config.toml
num_hidden_layers = 14
beta1 = 0.9
lr_head = 0.0121
dataset = "wikipedia_en"
Each number is 200 + 30 x the weight over the matrix's rms, rounded and kept within 0 to 999. Layers, rows and columns count from 0.

# layer 4 attention value, 160x160, rms 0.0867, rows 151-159, columns 0-79
203,194,209,217,187,204,210,175,141,250,207,216,238,211,173,197,195,149,206,232,210,214,200,179,208,247,115,202,179,191,240,253,205,204,197,191,200,198,183,150,223,226,189,195,216,201,222,187,179,202,215,205,176,241,149,235,173,176,266,203,165,245,192,189,188,221,194,229,234,163,190,190,198,195,193,212,142,191,232,202
189,194,166,181,179,215,230,191,169,195,183,166,191,205,190,229,200,233,280,234,169,205,207,212,198,162,182,177,208,174,208,168,267,220,200,176,203,191,156,191,217,238,229,166,225,189,205,168,203,200,240,207,159,187,220,202,247,228,255,190,248,174,178,206,148,172,223,223,200,186,248,191,226,230,191,193,199,199,166,181
233,188,210,234,195,237,202,237,163,186,149,205,202,201,170,184,183,199,198,228,229,220,190,220,195,232,151,190,210,222,211,209,207,213,209,198,213,146,177,195,190,197,204,251,164,181,194,210,201,193,204,199,168,170,231,156,148,168,210,186,235,194,179,242,216,228,240,205,175,226,246,192,223,225,258,191,242,224,187,191
140,247,203,219,236,166,196,229,171,225,227,201,245,225,197,226,222,194,163,240,213,192,187,213,194,235,172,177,222,227,187,190,167,241,205,241,189,167,200,202,188,191,206,219,175,207,241,192,191,200,231,221,211,184,194,189,145,167,294,202,240,219,214,155,202,192,179,190,163,207,244,181,226,188,175,208,163,198,206,216
117,172,237,171,193,201,244,194,205,214,151,228,170,189,232,236,205,243,211,296,195,165,217,223,195,188,202,190,218,224,194,220,217,219,194,207,161,191,181,161,194,189,205,193,205,230,216,211,198,187,230,211,168,228,227,246,152,167,267,170,176,218,142,236,224,214,232,233,203,166,207,212,242,198,213,188,145,167,180,249
179,209,131,226,180,205,194,160,171,144,116,181,204,176,200,135,176,185,120,169,222,244,216,218,201,243,138,163,203,207,219,175,219,196,197,171,219,246,222,172,192,203,193,189,190,222,235,244,202,208,204,239,233,232,104,181,158,206,236,214,189,166,181,183,244,195,238,183,169,187,233,170,219,212,181,216,200,187,259,212
124,223,254,200,206,188,217,189,176,191,197,190,202,224,226,209,191,227,196,227,249,198,206,258,195,176,209,146,219,202,207,214,192,195,200,159,233,263,174,172,233,183,195,210,237,199,248,200,224,229,256,184,243,191,231,198,220,162,257,193,223,198,171,208,191,201,178,204,197,219,189,164,211,203,206,223,218,212,213,223
170,239,208,200,265,197,173,262,235,251,204,181,233,188,176,234,205,201,142,226,161,179,203,173,187,207,227,225,197,199,201,213,124,208,212,242,203,207,103,214,204,199,239,182,232,223,220,187,168,182,215,215,171,222,235,177,200,209,219,238,148,183,212,135,220,220,224,183,243,235,167,230,187,175,205,170,83,192,176,161
233,193,214,246,182,203,174,203,124,211,243,182,200,184,236,109,183,124,186,206,207,171,177,212,259,213,196,214,197,190,219,272,209,209,215,235,274,236,204,180,193,190,191,225,202,174,162,229,234,204,232,204,246,224,167,181,133,214,197,178,88,216,190,162,175,246,174,174,188,186,192,202,193,155,195,226,177,258,189,203
# layer 4 attention output (transposed), 160x160, rms 0.0834, rows 151-159, columns 0-79
189,187,206,177,224,218,154,235,208,155,229,187,188,184,229,195,211,219,247,193,203,194,200,185,159,144,216,161,242,204,174,164,223,205,245,185,209,213,180,245,155,223,191,217,181,171,162,191,225,237,188,189,218,205,197,189,207,155,210,219,248,221,220,167,179,251,205,171,186,193,206,223,204,247,214,216,245,180,177,171
226,153,212,217,226,211,159,243,168,222,237,180,174,214,256,186,147,196,199,160,187,212,180,158,174,192,183,200,148,234,176,213,177,223,162,301,195,201,205,213,189,168,213,216,201,203,246,188,168,157,209,196,217,154,195,216,203,211,180,230,210,216,148,205,222,195,206,155,205,213,148,257,195,172,165,174,165,187,201,165
165,216,209,190,176,172,243,200,197,147,212,194,208,198,182,217,245,219,215,201,129,165,236,182,216,218,231,206,144,220,170,210,203,198,184,215,193,210,170,209,277,205,201,181,185,199,220,232,287,189,185,186,230,225,212,192,240,254,175,197,169,230,242,232,209,142,173,229,228,138,136,235,177,192,167,212,215,218,198,196
222,184,232,196,186,202,198,196,211,189,172,204,226,203,210,190,145,192,200,169,160,175,214,206,197,213,215,148,244,179,215,213,247,162,217,182,177,217,247,193,230,229,223,164,222,201,174,217,197,186,176,201,206,211,194,230,236,203,133,210,173,215,133,213,206,178,196,208,212,209,175,219,216,204,219,274,192,173,181,214
243,199,250,147,190,205,174,165,197,192,170,182,213,224,174,178,177,186,208,200,156,210,205,168,183,234,266,169,179,200,199,177,216,243,189,230,258,220,243,210,155,186,179,149,237,153,161,222,208,200,165,207,225,129,225,190,220,204,182,184,241,200,169,194,205,220,226,172,196,164,155,178,227,167,238,219,190,189,156,174
176,171,199,167,207,190,209,216,209,202,202,177,186,168,162,237,205,219,226,208,204,224,202,223,229,198,236,188,227,164,215,197,255,224,244,194,214,190,167,192,164,208,197,181,219,171,170,250,205,212,204,201,174,194,190,171,212,249,226,175,178,242,228,199,193,200,176,183,256,175,191,173,218,223,187,247,242,189,169,228
246,164,199,210,173,159,150,208,211,238,155,220,196,194,208,178,182,206,218,224,162,176,173,174,152,184,211,153,211,198,183,154,229,173,187,289,147,158,236,209,144,218,184,216,270,151,166,201,176,148,181,224,212,155,188,206,197,192,163,146,166,219,176,198,228,187,237,149,222,193,228,199,246,201,219,194,137,148,191,212
230,195,205,196,151,168,168,184,165,195,211,219,195,234,287,193,146,176,185,163,192,217,167,223,175,219,214,178,233,167,168,208,236,183,215,146,206,189,278,175,211,211,207,241,178,178,194,151,154,224,196,199,155,202,223,231,221,170,131,202,248,217,129,207,195,197,161,218,150,162,229,189,219,178,209,192,204,161,229,188
148,201,222,225,169,141,216,188,239,198,154,235,214,174,166,202,251,235,291,239,226,207,226,167,188,176,238,173,246,191,221,217,258,191,210,167,140,156,182,289,193,216,154,160,183,174,180,218,202,225,159,142,207,205,200,216,192,216,241,164,258,199,253,221,235,210,224,228,204,226,195,155,190,275,225,203,217,144,217,179
# layer 4 MLP up, 640x160, rms 0.119, rows 0-34, columns 0-79
196,267,214,235,265,250,169,195,173,206,238,235,155,183,187,213,172,209,176,196,193,183,147,162,216,204,223,184,199,244,210,260,157,158,232,215,213,210,158,164,198,194,173,258,194,202,224,175,170,207,153,198,152,207,218,232,235,215,195,156,226,207,211,159,201,229,239,184,205,212,210,208,174,201,214,155,225,211,208,185
224,238,216,242,231,213,192,244,208,126,187,245,184,207,282,168,166,183,196,242,223,221,188,226,128,209,243,173,207,234,215,216,238,205,210,251,162,172,135,219,242,213,184,175,192,186,176,217,169,149,214,203,170,147,220,256,222,261,179,212,214,256,193,165,229,248,190,167,169,180,189,270,217,180,165,184,209,183,254,177
135,204,241,224,196,224,167,180,197,167,243,212,167,216,226,263,179,170,275,201,220,130,162,209,205,190,230,217,218,186,187,267,188,177,253,217,122,227,163,175,219,180,197,202,207,209,205,159,198,206,184,230,187,217,255,203,211,207,167,204,165,248,173,219,178,208,202,170,127,189,191,179,205,227,227,194,216,191,182,248
201,202,205,222,153,293,192,177,166,181,215,229,189,247,270,199,165,183,230,205,218,212,206,244,210,197,199,253,131,139,159,214,189,118,219,186,220,257,196,128,216,193,231,236,227,193,169,221,217,198,187,207,168,212,216,199,263,208,234,166,184,210,180,188,172,235,216,195,193,165,226,183,199,176,213,164,278,161,244,197
209,171,206,218,204,187,166,191,229,174,238,158,172,217,234,243,153,207,252,131,182,190,231,204,204,209,171,193,221,212,205,268,168,194,211,212,182,203,154,229,235,225,229,267,141,226,193,185,218,182,236,189,177,224,233,203,247,189,238,187,201,206,213,249,190,275,228,209,148,163,260,193,188,151,183,160,242,166,212,255
196,230,224,182,213,214,269,173,234,208,188,253,194,178,276,195,175,151,212,226,182,190,224,232,157,187,173,174,145,132,223,234,197,186,208,209,180,212,255,187,246,192,218,218,221,167,203,202,193,91,199,166,236,195,192,234,207,204,129,183,215,193,195,217,197,254,228,230,218,166,149,205,204,211,176,218,177,158,216,192
183,245,195,240,215,201,174,216,197,125,221,197,178,214,215,160,183,191,216,140,226,169,188,178,184,206,220,147,188,196,170,229,171,209,186,236,201,225,203,216,200,196,169,186,155,229,177,220,228,188,178,146,176,209,198,197,211,228,232,161,202,204,190,216,224,200,170,252,183,171,229,203,186,210,202,183,235,244,171,228
214,140,214,211,184,210,193,160,227,212,220,216,213,209,219,197,181,234,259,231,227,183,121,176,230,217,186,193,190,161,156,243,244,150,206,172,192,205,173,196,253,192,219,278,131,158,171,169,204,212,207,188,171,214,229,188,218,201,244,211,201,219,238,217,189,213,161,232,171,259,198,229,179,212,196,145,196,212,157,199
138,208,271,229,223,253,217,244,202,198,188,213,186,280,203,228,190,206,248,159,206,200,189,223,175,201,196,232,185,161,184,251,147,150,225,178,221,245,195,195,213,197,218,244,164,195,160,184,176,207,167,187,212,228,251,217,210,194,183,138,233,229,202,182,238,190,208,161,176,166,226,225,207,180,203,191,169,189,147,217
186,198,198,158,199,186,227,132,216,153,191,231,181,215,282,202,173,218,181,204,197,189,214,269,164,179,200,128,165,196,182,140,221,185,203,239,164,192,237,242,198,225,191,186,185,208,238,212,184,184,182,203,199,236,219,166,238,206,210,115,218,244,217,197,199,163,169,197,196,232,175,219,172,238,175,211,211,211,184,206
222,178,222,258,208,239,240,163,261,183,199,174,192,196,229,233,215,139,241,255,237,176,180,196,152,194,194,183,134,151,220,140,220,230,233,250,200,245,190,213,189,168,176,171,181,189,207,236,183,191,186,152,265,200,180,191,192,228,187,206,188,193,227,208,223,176,183,231,177,233,156,225,229,230,158,190,174,125,236,214
182,181,205,218,209,213,261,189,207,218,190,194,200,180,243,268,161,179,212,187,193,211,168,197,210,201,202,205,200,160,200,186,168,190,188,225,163,197,186,223,243,265,163,210,159,185,186,170,243,152,203,195,217,240,213,156,189,196,159,196,217,213,252,258,259,203,200,231,209,218,171,197,212,205,187,178,223,194,200,215
159,240,219,264,190,223,205,138,196,194,147,207,232,227,191,221,142,194,223,211,168,213,217,207,223,158,234,222,153,218,195,245,220,190,239,174,172,258,218,177,183,133,261,165,212,219,218,173,194,199,198,189,241,215,213,186,245,223,221,202,199,229,182,189,224,182,236,151,113,131,227,186,235,203,144,179,184,194,240,218
136,216,206,182,184,217,236,163,205,183,214,241,208,221,210,216,199,233,186,224,228,155,208,215,159,159,156,147,162,177,157,176,223,198,196,225,184,218,172,218,172,187,179,210,213,201,239,217,149,183,203,170,193,162,195,263,235,259,211,201,173,238,215,204,165,233,220,263,186,214,219,191,220,184,199,190,210,167,214,231
178,203,144,169,165,208,205,167,219,167,225,212,171,219,196,213,179,228,216,191,247,188,154,147,211,223,195,159,200,189,191,250,198,150,211,254,195,200,228,210,230,205,180,212,229,180,240,196,199,186,179,192,225,154,173,203,224,192,205,190,231,247,208,253,210,169,231,197,213,189,157,215,179,190,207,178,239,171,210,218
148,189,184,226,163,223,193,164,199,187,200,161,216,193,224,181,189,225,249,238,190,197,214,216,200,154,153,235,137,202,172,226,203,203,201,185,208,199,230,226,228,174,202,182,190,193,232,177,217,178,184,182,165,192,216,180,204,192,241,211,245,164,223,196,169,212,207,222,166,211,247,139,204,203,183,140,243,162,172,258
211,258,200,230,223,226,163,187,205,234,231,194,189,207,178,157,172,210,230,207,209,223,193,246,207,147,214,204,173,226,201,235,162,217,195,161,241,235,198,193,249,165,168,215,245,137,133,231,132,190,137,188,198,160,207,226,203,228,210,204,171,193,228,206,185,209,170,191,184,251,218,261,225,214,233,141,207,190,221,197
191,233,198,162,188,206,212,116,195,171,202,194,212,229,227,164,197,281,170,209,257,203,181,232,226,211,173,203,183,195,182,203,259,202,191,193,184,226,165,147,194,207,157,254,255,198,215,175,177,224,131,193,210,210,125,247,159,224,207,158,201,212,180,210,237,166,173,164,224,209,179,219,245,211,200,162,225,184,222,219
158,177,219,189,214,238,201,203,240,226,155,214,203,203,217,166,199,212,208,231,215,221,244,238,207,192,240,152,117,244,191,160,210,184,220,240,175,196,236,181,231,215,217,200,122,221,231,184,174,152,142,162,189,183,196,195,279,180,192,189,156,223,212,192,193,213,217,246,221,234,177,182,264,194,194,134,206,122,230,244
161,227,209,233,191,193,238,202,231,229,231,263,222,175,239,142,187,210,182,230,172,217,232,260,180,187,179,167,199,225,173,196,232,184,217,197,168,237,200,217,209,191,200,270,221,205,249,154,195,187,239,168,211,190,243,216,235,211,239,182,202,203,180,183,220,266,237,188,171,207,269,185,188,178,180,181,189,181,223,235
222,193,203,280,190,210,207,192,223,178,179,207,209,179,204,220,175,189,212,195,236,208,137,230,196,189,230,215,173,154,177,242,219,154,197,236,186,209,163,182,209,192,194,266,179,148,204,187,202,208,176,182,195,201,177,215,205,229,249,168,177,198,224,243,227,224,223,219,168,206,222,182,183,201,203,175,183,203,213,157
201,215,190,187,160,260,207,210,212,222,198,240,208,240,257,198,183,142,253,232,229,157,193,190,199,169,247,213,125,139,183,244,174,168,238,166,247,230,211,197,212,259,235,215,241,191,163,225,223,154,203,192,185,150,224,192,269,200,174,179,207,223,243,192,177,205,205,170,158,158,167,161,221,226,162,182,174,217,203,175
141,162,220,195,203,208,205,157,227,153,177,227,200,187,222,196,160,250,171,150,215,197,202,251,237,172,233,245,205,193,191,181,214,184,239,236,248,200,213,215,225,211,200,235,169,190,238,215,183,178,225,196,175,153,184,221,172,174,264,183,221,201,249,208,258,252,285,198,165,238,264,250,161,191,222,199,193,162,135,242
189,189,210,200,211,229,239,209,262,205,276,248,250,214,250,218,175,201,207,186,199,155,230,195,214,198,200,227,202,160,196,182,204,220,209,200,187,263,170,142,197,186,258,251,211,172,204,132,223,218,189,173,241,179,176,236,164,211,186,209,218,193,227,200,148,245,194,201,162,168,236,193,232,270,146,188,239,194,161,174
205,205,137,226,250,272,231,213,218,195,210,226,186,164,166,163,174,177,247,225,171,199,156,182,233,177,226,272,171,198,198,213,183,195,285,216,190,150,192,230,202,240,162,182,196,193,167,175,134,166,141,194,166,102,204,238,217,245,154,196,229,244,204,183,257,192,277,217,214,215,186,270,198,257,204,161,147,199,170,231
177,222,158,177,247,176,231,127,183,223,205,277,123,217,214,160,167,242,172,222,207,142,164,247,191,158,262,234,185,121,145,197,175,215,261,227,186,195,220,200,239,214,155,261,256,161,181,259,161,205,159,215,201,227,186,241,186,288,193,219,191,267,167,205,234,248,233,200,227,212,171,245,194,204,210,222,207,185,165,185
167,178,179,187,234,214,251,167,197,183,237,177,174,255,261,214,210,240,234,215,234,186,168,266,150,218,169,205,192,119,201,181,158,189,202,170,190,217,226,147,170,233,162,249,204,205,193,232,165,201,211,189,201,215,250,239,247,293,205,174,189,244,214,174,192,236,201,156,224,209,191,219,177,218,174,191,221,187,172,192
186,202,190,203,178,271,204,193,148,169,191,201,152,226,212,219,181,190,238,192,217,187,214,237,211,204,240,234,219,153,194,235,156,191,252,176,209,171,169,235,191,230,187,167,241,177,179,239,219,181,186,203,148,164,180,253,189,230,210,190,206,185,188,223,220,252,253,174,173,187,178,275,151,227,203,198,208,164,175,163
190,220,132,199,212,243,176,226,222,181,157,237,219,171,215,183,157,158,219,178,158,188,221,185,187,242,252,228,205,237,151,222,154,168,246,230,201,223,167,185,221,174,191,172,177,155,161,153,195,178,188,186,188,155,182,212,199,256,216,188,192,264,185,213,219,188,239,174,131,201,222,233,173,172,205,142,271,136,230,194
122,196,182,248,229,171,199,157,253,199,241,202,210,182,219,129,138,194,254,196,239,219,158,228,221,227,160,186,203,196,153,193,227,229,196,197,152,132,195,240,179,226,164,238,173,217,236,186,200,194,199,191,227,124,173,186,196,204,215,222,196,229,227,225,238,252,205,168,218,310,211,234,93,192,137,198,196,198,176,233
156,159,203,210,243,230,190,236,247,206,200,204,185,198,175,202,196,215,203,189,198,208,172,209,194,166,198,190,163,177,133,225,204,129,229,232,161,198,203,215,228,222,226,235,139,165,165,191,178,212,163,189,189,191,235,175,185,182,211,145,185,181,207,266,144,196,186,167,154,219,218,198,184,259,210,189,212,194,173,199
130,237,237,217,189,177,226,227,186,217,153,208,225,239,173,253,178,195,212,269,212,211,207,209,134,174,215,170,140,212,191,170,189,208,225,225,208,188,228,217,187,222,220,158,210,174,200,196,186,164,219,183,211,142,274,202,278,180,242,212,186,185,260,201,203,183,214,192,192,195,179,197,219,216,209,201,144,158,195,163
186,204,237,226,187,167,247,163,266,189,188,205,230,208,193,194,221,214,229,237,192,188,190,277,209,192,162,158,160,144,205,155,193,167,199,224,160,151,189,155,258,205,234,241,143,170,188,156,229,183,157,192,233,190,223,227,204,195,250,196,208,195,233,230,211,233,205,202,183,208,215,189,231,204,158,195,203,142,148,223
175,242,212,265,219,257,228,178,208,164,197,258,217,224,216,202,119,215,209,213,186,201,230,255,179,172,225,142,182,232,205,221,167,238,232,153,195,180,160,166,204,226,278,236,206,205,218,134,200,168,200,167,179,177,226,180,251,191,240,182,175,230,217,168,184,251,236,198,185,145,250,184,241,224,189,187,196,169,249,223
175,256,162,187,203,166,155,164,195,219,225,225,188,218,148,238,146,260,174,216,180,199,231,166,220,169,226,211,176,199,145,231,152,208,269,209,207,159,233,190,170,220,219,224,219,196,199,168,163,208,210,194,170,169,216,220,164,252,192,153,214,301,169,199,175,247,219,216,211,160,188,198,195,243,221,175,194,228,204,165
# layer 4 MLP down (transposed), 640x160, rms 0.105, rows 0-34, columns 0-79
196,202,218,205,188,190,208,174,177,210,168,153,193,220,173,199,199,195,222,194,259,168,191,216,227,159,247,148,270,240,212,174,267,259,173,208,198,211,171,234,213,269,159,208,173,195,185,203,187,211,218,229,191,204,190,209,206,197,205,216,158,184,245,223,245,215,196,202,181,220,194,161,247,236,197,207,194,197,169,199
185,187,215,216,171,215,209,195,176,208,146,178,213,159,153,175,184,182,198,253,208,160,230,217,238,173,248,233,217,192,228,244,192,230,231,176,182,201,199,230,213,218,176,223,213,170,172,228,173,239,181,224,159,206,173,141,190,170,201,179,219,172,218,210,202,159,172,240,157,232,249,222,205,203,228,225,173,250,175,238
220,252,206,211,219,202,196,153,158,213,202,190,182,238,220,200,195,197,190,185,149,184,211,178,162,205,184,232,181,214,243,218,158,175,206,179,213,241,147,186,143,242,192,235,235,231,201,242,171,226,247,284,209,177,211,219,178,199,211,189,151,141,207,230,235,175,97,236,202,198,255,199,206,189,251,193,222,217,196,192
201,185,185,182,237,234,188,226,216,249,199,182,206,201,211,222,198,207,214,149,228,253,196,151,161,201,250,166,176,224,186,203,206,170,145,148,184,141,195,159,202,281,240,163,215,208,202,229,200,178,195,180,209,239,225,195,212,255,188,218,228,168,247,172,207,263,240,166,142,169,180,232,167,205,153,201,132,210,204,225
161,175,190,181,156,162,196,189,154,199,203,160,209,212,212,227,148,213,172,194,187,185,215,186,235,158,260,211,230,196,147,263,166,248,251,228,238,186,202,269,210,198,211,192,194,230,187,208,164,158,221,215,195,215,235,241,138,174,233,225,173,252,185,175,171,196,158,234,193,193,149,225,189,187,235,257,285,195,232,207
212,208,161,218,238,235,163,174,180,192,215,176,150,201,216,165,237,194,148,167,152,181,202,175,231,235,159,242,193,180,221,189,197,221,188,184,223,223,203,220,217,221,126,210,175,172,184,210,209,186,214,223,239,193,219,205,253,214,201,157,219,174,210,160,173,198,183,224,238,176,214,189,231,181,240,164,233,173,205,186
181,161,210,184,169,202,230,198,189,210,186,132,180,192,185,220,210,205,174,217,154,257,190,184,310,222,171,232,175,228,259,159,207,239,220,207,209,214,180,205,227,206,208,201,220,177,222,210,204,198,188,215,191,210,233,204,204,166,190,184,227,210,194,189,209,218,241,192,215,207,212,185,241,179,196,220,185,172,200,200
144,228,172,135,119,281,215,162,184,132,190,215,146,201,180,218,246,212,173,242,242,160,196,203,172,189,207,204,216,216,229,113,214,194,250,166,219,256,211,254,272,171,165,226,204,213,208,159,272,239,224,185,173,202,253,189,188,165,159,207,181,219,213,146,184,204,212,258,209,259,216,204,155,159,231,234,211,230,187,162
177,198,178,274,289,174,182,171,233,187,206,217,256,150,223,160,248,153,179,225,218,233,184,214,168,176,164,187,216,250,159,149,179,167,184,169,259,164,200,215,173,248,153,223,202,213,177,202,206,137,168,179,131,131,248,227,199,221,217,207,249,213,168,175,204,214,219,191,275,177,244,152,205,264,185,233,260,185,182,181
238,200,202,220,167,187,189,160,152,170,206,160,217,251,148,198,242,234,192,168,260,205,187,226,228,178,210,181,197,170,185,173,211,220,182,190,261,228,241,188,189,211,232,188,187,229,155,204,237,228,178,222,189,216,213,227,229,188,220,198,182,186,164,268,212,198,215,176,215,271,199,200,221,177,184,218,225,245,191,173
209,187,218,181,201,193,199,154,207,164,208,216,242,254,206,219,221,137,214,217,220,226,223,244,198,201,206,215,191,184,239,239,197,207,198,253,178,194,151,220,194,153,191,127,195,220,242,163,259,178,201,147,241,231,184,170,225,194,231,212,153,194,226,151,163,138,175,189,201,192,172,193,226,194,199,218,185,182,275,218
192,225,144,169,176,218,167,219,189,232,206,213,162,191,209,171,188,196,261,198,186,232,223,208,191,207,164,200,191,190,207,229,249,209,162,176,219,159,218,203,178,221,232,212,217,195,240,187,200,230,163,225,145,212,182,234,230,215,240,227,184,181,231,185,176,227,182,164,190,166,187,148,222,241,232,178,200,213,217,162
196,170,177,186,210,237,199,169,170,203,256,223,143,210,261,203,215,172,145,173,218,251,207,248,206,170,156,197,243,202,241,189,218,202,185,213,261,197,189,252,236,232,215,193,164,184,184,227,179,184,175,248,239,271,231,189,153,227,227,209,210,172,159,158,194,193,210,194,270,156,199,164,201,204,258,164,215,222,147,175
193,173,258,184,186,147,172,238,235,193,175,190,240,222,186,134,260,210,174,190,208,231,188,245,268,202,174,150,203,206,235,248,175,191,219,174,229,184,224,202,198,177,181,201,230,167,226,226,149,197,197,194,244,261,233,212,188,217,235,238,156,183,155,189,195,195,216,149,267,175,210,170,212,199,214,178,208,167,217,258
244,220,194,181,193,220,180,225,183,174,199,205,208,217,141,221,196,172,168,183,167,204,251,216,207,190,198,165,220,187,204,156,162,206,204,249,194,171,186,243,157,159,234,190,246,182,188,200,211,223,210,202,210,259,234,206,180,184,226,195,192,201,233,173,184,183,161,192,184,235,202,199,206,195,241,215,228,164,233,198
213,196,270,170,220,216,249,138,206,234,235,253,185,183,245,170,209,220,186,198,208,124,229,211,187,171,181,130,248,185,223,261,198,214,130,205,248,218,207,164,184,229,175,190,173,196,213,193,234,181,176,229,270,196,167,188,222,226,178,201,173,193,205,233,197,175,191,192,210,178,164,269,213,202,159,158,214,208,183,219
245,181,241,197,227,216,201,180,218,199,197,188,182,191,207,181,209,239,185,205,209,214,208,192,195,194,190,185,192,171,236,213,229,194,47,232,207,187,212,206,198,193,214,242,197,198,238,198,237,237,188,202,188,218,215,220,243,172,206,174,202,190,211,179,220,170,180,195,201,222,217,166,195,197,237,225,217,189,181,187
237,204,193,185,196,197,195,236,259,191,230,223,166,190,204,243,206,173,171,205,144,279,158,208,193,182,202,207,209,140,161,177,205,164,156,231,249,218,215,193,224,226,238,168,173,204,148,204,195,226,236,203,188,172,210,209,270,187,210,203,199,233,179,230,211,224,219,199,172,187,191,212,142,218,131,244,193,167,151,160
211,193,177,178,165,173,196,213,201,201,204,193,171,261,272,194,209,211,221,196,177,198,253,230,188,234,140,150,209,122,177,202,188,252,258,247,193,208,160,203,216,169,177,158,197,233,219,219,174,189,161,201,218,242,210,173,167,210,236,212,222,190,205,162,200,221,194,177,174,153,198,205,177,216,254,257,186,196,161,213
187,130,252,165,202,249,219,180,260,174,199,209,233,261,201,142,229,169,160,217,181,239,147,215,208,161,224,170,246,204,216,207,253,209,130,261,211,168,191,242,229,205,252,192,166,209,195,184,161,196,190,207,197,194,238,222,204,264,244,230,179,160,164,205,171,173,221,173,219,203,229,141,158,182,229,217,244,201,201,244
204,220,181,202,202,212,250,180,212,200,191,268,192,201,218,205,163,218,221,220,213,181,201,221,198,183,219,201,171,162,157,199,220,189,386,181,181,188,229,187,221,236,194,213,151,169,215,214,191,171,246,198,184,205,186,216,204,184,200,150,179,237,192,215,187,200,229,208,196,197,168,212,202,178,167,208,196,149,221,157
190,192,211,262,186,173,175,176,221,189,240,129,184,223,199,234,150,195,186,188,148,244,169,212,200,245,241,212,203,172,258,198,237,207,237,183,226,166,217,187,153,205,213,185,181,187,147,212,219,161,221,209,239,218,218,187,186,215,196,169,234,211,191,243,190,178,130,148,226,184,154,198,178,212,180,172,251,150,263,279
151,237,216,247,166,181,194,203,195,216,151,162,280,183,238,194,225,214,106,133,174,181,221,214,227,177,235,142,238,133,231,255,204,237,239,234,176,195,204,203,217,204,172,179,202,204,232,214,178,208,193,234,181,238,174,236,142,238,194,196,110,140,220,258,220,175,168,173,170,230,231,166,222,166,213,207,216,207,205,201
183,239,200,209,231,190,220,227,282,197,168,192,237,205,209,171,185,225,155,215,217,190,180,139,177,245,218,188,259,206,183,201,243,197,164,185,226,99,168,207,166,196,150,190,259,248,217,216,216,204,178,233,215,245,179,246,180,179,161,208,174,194,190,184,141,224,235,193,215,208,192,218,208,201,225,250,167,198,251,206
212,147,253,183,160,209,169,217,180,169,215,153,228,252,218,140,192,197,216,184,209,193,157,213,271,235,231,208,189,213,194,227,185,167,254,178,297,247,232,186,163,234,243,202,151,200,230,152,197,250,238,263,203,179,193,184,207,220,172,249,170,198,157,108,209,160,227,204,211,179,194,190,239,180,191,255,205,198,231,199
205,199,221,175,218,182,199,213,192,198,206,148,130,198,212,209,215,256,186,251,248,155,175,176,211,240,134,210,172,138,243,118,220,215,223,197,241,281,256,223,214,139,208,162,163,182,189,227,150,171,205,208,223,155,221,238,180,197,163,181,218,176,194,247,169,193,193,189,245,270,257,225,247,191,198,202,197,130,245,178
179,175,158,228,218,111,178,178,196,222,212,204,179,225,241,202,259,156,167,220,186,248,189,241,190,240,190,211,212,224,267,169,196,244,250,202,229,213,199,172,176,236,210,185,180,247,180,179,219,187,154,204,213,164,185,214,248,227,214,281,190,247,209,198,146,233,241,161,155,162,158,244,164,187,152,182,226,238,220,171
92,162,174,187,171,198,190,200,238,206,231,184,251,230,184,173,207,232,228,187,173,174,230,210,193,256,192,212,170,228,196,167,174,212,216,163,244,210,267,241,217,214,187,205,251,257,183,216,175,171,227,200,231,200,217,158,190,173,174,198,237,196,155,217,224,216,216,169,215,139,127,221,155,233,191,182,167,207,232,178
232,209,172,170,139,274,141,215,174,161,207,158,220,254,176,170,203,176,205,174,191,180,141,216,198,226,229,283,230,236,218,229,199,194,215,142,227,165,255,202,204,194,191,213,189,191,175,190,193,217,184,218,212,203,204,176,208,198,215,199,177,210,235,162,206,219,264,126,238,235,199,196,181,183,156,292,247,220,217,154
171,215,232,176,264,148,152,245,199,155,234,268,228,271,167,198,185,161,256,177,174,236,267,232,222,191,135,191,252,221,205,125,179,201,187,201,211,214,193,215,160,166,81,166,161,237,277,159,148,178,198,129,193,197,213,199,229,214,211,205,128,242,246,179,244,240,155,234,192,194,168,190,229,179,198,212,174,244,193,224
263,195,207,184,146,225,222,191,199,237,185,181,218,160,198,204,194,172,195,165,192,203,199,212,215,190,172,228,181,166,119,194,223,213,194,194,137,248,223,248,214,188,201,263,213,163,170,187,215,221,191,191,190,202,183,193,201,249,197,197,163,229,183,224,208,185,234,172,253,220,207,256,202,154,180,230,216,221,142,194
162,259,222,226,199,225,171,198,183,220,268,205,126,222,160,234,207,188,181,226,171,196,271,184,192,184,206,203,245,188,245,212,200,194,172,182,153,194,248,125,125,236,183,223,218,176,222,256,254,163,198,175,152,154,192,201,204,191,188,225,176,269,158,198,140,229,222,194,168,195,167,222,170,280,201,217,185,221,195,181
183,220,194,140,227,187,143,257,181,198,219,194,188,155,217,160,208,264,193,189,185,210,226,205,227,206,198,180,228,211,190,200,186,221,210,186,219,169,228,226,210,198,154,180,195,173,163,226,186,173,208,190,200,186,215,196,211,217,226,203,189,182,241,209,195,220,213,212,175,199,142,226,182,194,215,226,190,228,156,197
237,156,215,182,141,231,254,211,221,70,243,212,258,263,182,196,222,177,226,202,176,236,170,154,228,188,141,128,194,230,176,244,182,191,141,206,237,213,191,244,230,225,214,187,186,206,177,154,192,218,202,233,196,213,189,190,162,202,240,208,218,192,149,173,185,187,200,213,204,153,241,162,158,226,206,213,166,208,183,193
196,175,231,157,220,208,192,186,250,194,187,136,233,236,140,232,157,254,193,239,240,192,251,192,199,256,212,209,241,191,167,159,222,166,176,215,238,231,157,144,192,197,187,190,202,206,214,208,165,210,168,212,170,174,222,212,217,173,150,187,163,178,180,178,234,212,158,219,193,197,232,208,161,235,196,217,157,199,215,216